config.toml
num_hidden_layers = 8
head_dim = 32
hidden_act = "swiglu"
positions = "rope"
attn_scale = 0.177
parallel_block = false
learning_rate = 0.0107
warmup_steps = 200
Each number is 200 + 40 x the weight over its row's rms, rounded and kept within 0 to 999. Layers, rows and columns count from 0. The size before them is the row's rms in percent of the matrix's.

# layer 3 attention query, 96x96, rms 0.169, rows 0-7, columns 0-95
073,132,154,135,262,172,156,235,264,141,173,191,239,195,162,193,188,188,162,203,199,201,194,211,270,281,160,187,252,186,214,173,154,158,170,180,121,197,213,229,169,191,234,218,120,241,229,150,178,156,153,208,178,185,228,221,276,230,127,175,263,216,238,250,162,117,170,211,253,203,142,143,114,195,250,159,225,200,187,204,249,180,185,155,189,213,200,224,174,229,217,137,243,218,197,159,139
080,220,279,222,244,154,266,218,229,202,236,138,173,207,193,223,216,276,174,146,243,203,194,221,135,236,180,190,180,214,178,155,153,200,236,217,160,179,156,219,185,181,198,207,283,85,236,228,220,207,202,272,181,162,117,252,178,239,209,216,214,243,194,166,203,121,134,155,164,264,227,179,203,121,183,256,228,215,212,191,192,220,230,222,228,249,143,164,123,130,247,176,186,235,165,189,192
083,185,142,217,210,193,177,203,151,106,197,209,210,144,155,233,180,186,141,282,241,201,190,187,232,160,200,169,217,176,190,206,212,156,232,224,164,242,300,164,199,312,247,192,105,161,153,211,199,234,194,188,136,133,151,102,227,184,189,265,160,203,211,213,241,199,174,202,250,143,219,135,162,188,212,210,248,208,195,172,209,203,208,205,229,202,270,259,277,216,198,264,221,201,167,184,209
086,225,167,181,207,198,207,231,169,190,194,121,175,219,179,227,232,169,259,129,195,207,122,200,235,266,191,189,172,285,223,213,241,234,176,159,216,182,230,199,187,165,250,242,221,186,166,174,266,160,224,213,207,305,181,261,156,153,257,114,169,190,267,162,212,227,198,328,244,210,205,221,240,191,186,238,189,199,286,187,200,284,234,199,171,191,260,193,186,196,227,230,177,183,180,147,246
081,225,207,215,167,164,172,167,222,226,120,200,210,201,232,154,156,221,241,148,195,156,197,183,257,159,172,163,217,160,266,184,130,235,211,249,241,194,165,242,210,246,222,173,197,174,196,236,205,187,181,165,278,216,202,270,166,200,212,193,209,234,128,161,239,208,237,207,179,319,271,171,221,213,228,234,179,186,235,153,110,196,218,280,267,229,174,191,249,180,218,169,225,332,189,203,225
079,156,141,227,183,215,190,158,253,247,134,297,242,221,190,238,181,255,163,204,242,179,239,224,214,146,203,206,136,238,200,110,222,231,199,235,186,217,175,201,215,228,236,198,183,201,211,239,180,286,220,180,212,199,148,252,191,241,236,279,272,109,204,162,199,173,244,209,231,169,181,183,199,272,212,205,132,235,168,191,203,262,135,168,263,211,155,210,303,188,159,232,176,226,234,171,223
102,190,196,235,170,234,279,177,184,131,205,192,163,176,161,206,230,181,177,193,191,145,201,135,167,270,127,258,201,236,207,301,196,134,231,192,221,187,163,200,263,164,206,201,225,253,194,139,223,201,219,243,261,180,200,194,211,179,308,166,207,195,112,209,278,159,232,178,193,199,216,235,224,186,234,195,256,188,208,252,198,175,118,187,132,206,282,249,192,206,208,248,242,173,162,174,266
114,169,216,160,204,149,196,132,228,158,214,197,235,251,149,233,213,206,190,245,210,172,142,106,104,213,154,237,222,220,134,96,220,256,235,175,214,174,208,232,197,165,162,110,149,244,190,233,184,189,164,259,227,136,192,232,200,197,192,224,128,227,204,156,215,253,159,181,204,191,181,182,193,262,176,214,197,216,179,172,144,154,116,204,211,163,233,281,120,202,224,196,193,142,190,170,225
# layer 3 attention key, 96x96, rms 0.175, rows 0-6, columns 0-95
063,288,269,218,154,181,324,188,194,240,246,202,192,210,208,212,238,239,184,223,186,188,227,123,122,116,163,119,153,277,175,202,220,201,211,237,227,182,175,185,212,172,236,170,210,172,165,242,141,214,183,267,167,186,173,251,229,228,256,139,227,261,199,171,209,246,185,173,200,168,154,241,209,220,295,227,201,163,210,226,176,215,218,211,196,220,167,157,223,169,227,150,175,149,266,224,252
072,244,166,163,191,198,220,182,190,205,203,158,196,204,223,275,207,167,168,216,132,162,143,214,236,198,220,194,159,183,235,195,216,205,220,238,166,201,250,202,174,198,198,211,242,247,193,194,152,181,281,200,157,234,207,178,227,275,155,130,174,221,247,179,225,108,163,231,279,200,135,265,181,178,162,179,127,219,234,157,212,190,254,242,171,134,251,172,182,173,265,201,275,108,288,138,232
099,151,201,239,268,214,197,204,232,231,129,206,240,237,205,148,234,228,156,156,212,251,170,189,251,160,218,238,208,214,94,129,225,222,261,152,200,218,151,208,203,152,237,246,185,204,273,132,129,186,199,235,144,154,281,242,271,166,151,154,239,150,250,204,172,223,204,221,215,222,202,221,159,170,224,148,213,228,232,209,191,229,208,230,247,155,225,154,86,204,218,209,205,201,171,256,212
089,207,286,209,85,191,161,242,209,215,234,248,240,216,222,132,114,183,143,249,166,182,171,245,230,233,246,131,194,177,190,230,259,171,185,207,249,202,189,194,168,286,242,203,205,186,231,196,148,250,224,134,156,198,190,168,186,186,203,201,244,252,183,196,188,202,240,150,171,199,128,277,220,243,202,205,124,169,218,215,264,164,249,171,260,230,230,222,276,228,178,155,217,248,219,167,181
071,234,195,210,218,195,257,236,184,115,227,242,232,216,184,159,208,225,217,279,226,172,149,167,180,176,195,248,210,225,234,161,232,196,208,230,198,130,154,171,202,299,162,234,198,278,145,248,255,233,167,210,198,200,151,142,248,179,225,288,263,236,146,253,185,195,184,192,144,98,204,160,293,251,197,233,198,175,226,199,212,116,221,212,154,174,195,235,261,197,204,161,206,224,195,177,175
086,254,192,209,249,198,241,184,191,184,192,183,256,180,189,133,224,182,220,233,182,170,210,218,182,235,268,270,251,172,182,206,162,211,180,205,245,228,165,125,213,190,198,207,174,284,239,192,240,150,239,203,307,231,182,161,231,95,110,140,154,192,161,234,172,165,208,196,195,131,172,134,175,188,227,159,266,208,198,168,269,142,242,173,218,261,215,191,149,247,255,204,169,251,176,229,184
119,146,238,154,274,223,254,165,265,236,217,182,175,233,192,174,219,131,223,146,189,190,197,220,160,233,234,203,221,201,168,153,166,192,215,206,253,196,228,128,184,171,202,243,217,175,246,222,116,202,158,162,183,233,236,209,211,223,132,149,198,91,198,213,182,259,232,210,163,218,254,294,216,149,192,176,185,158,154,131,203,228,185,117,290,231,231,219,191,228,159,220,229,199,285,236,227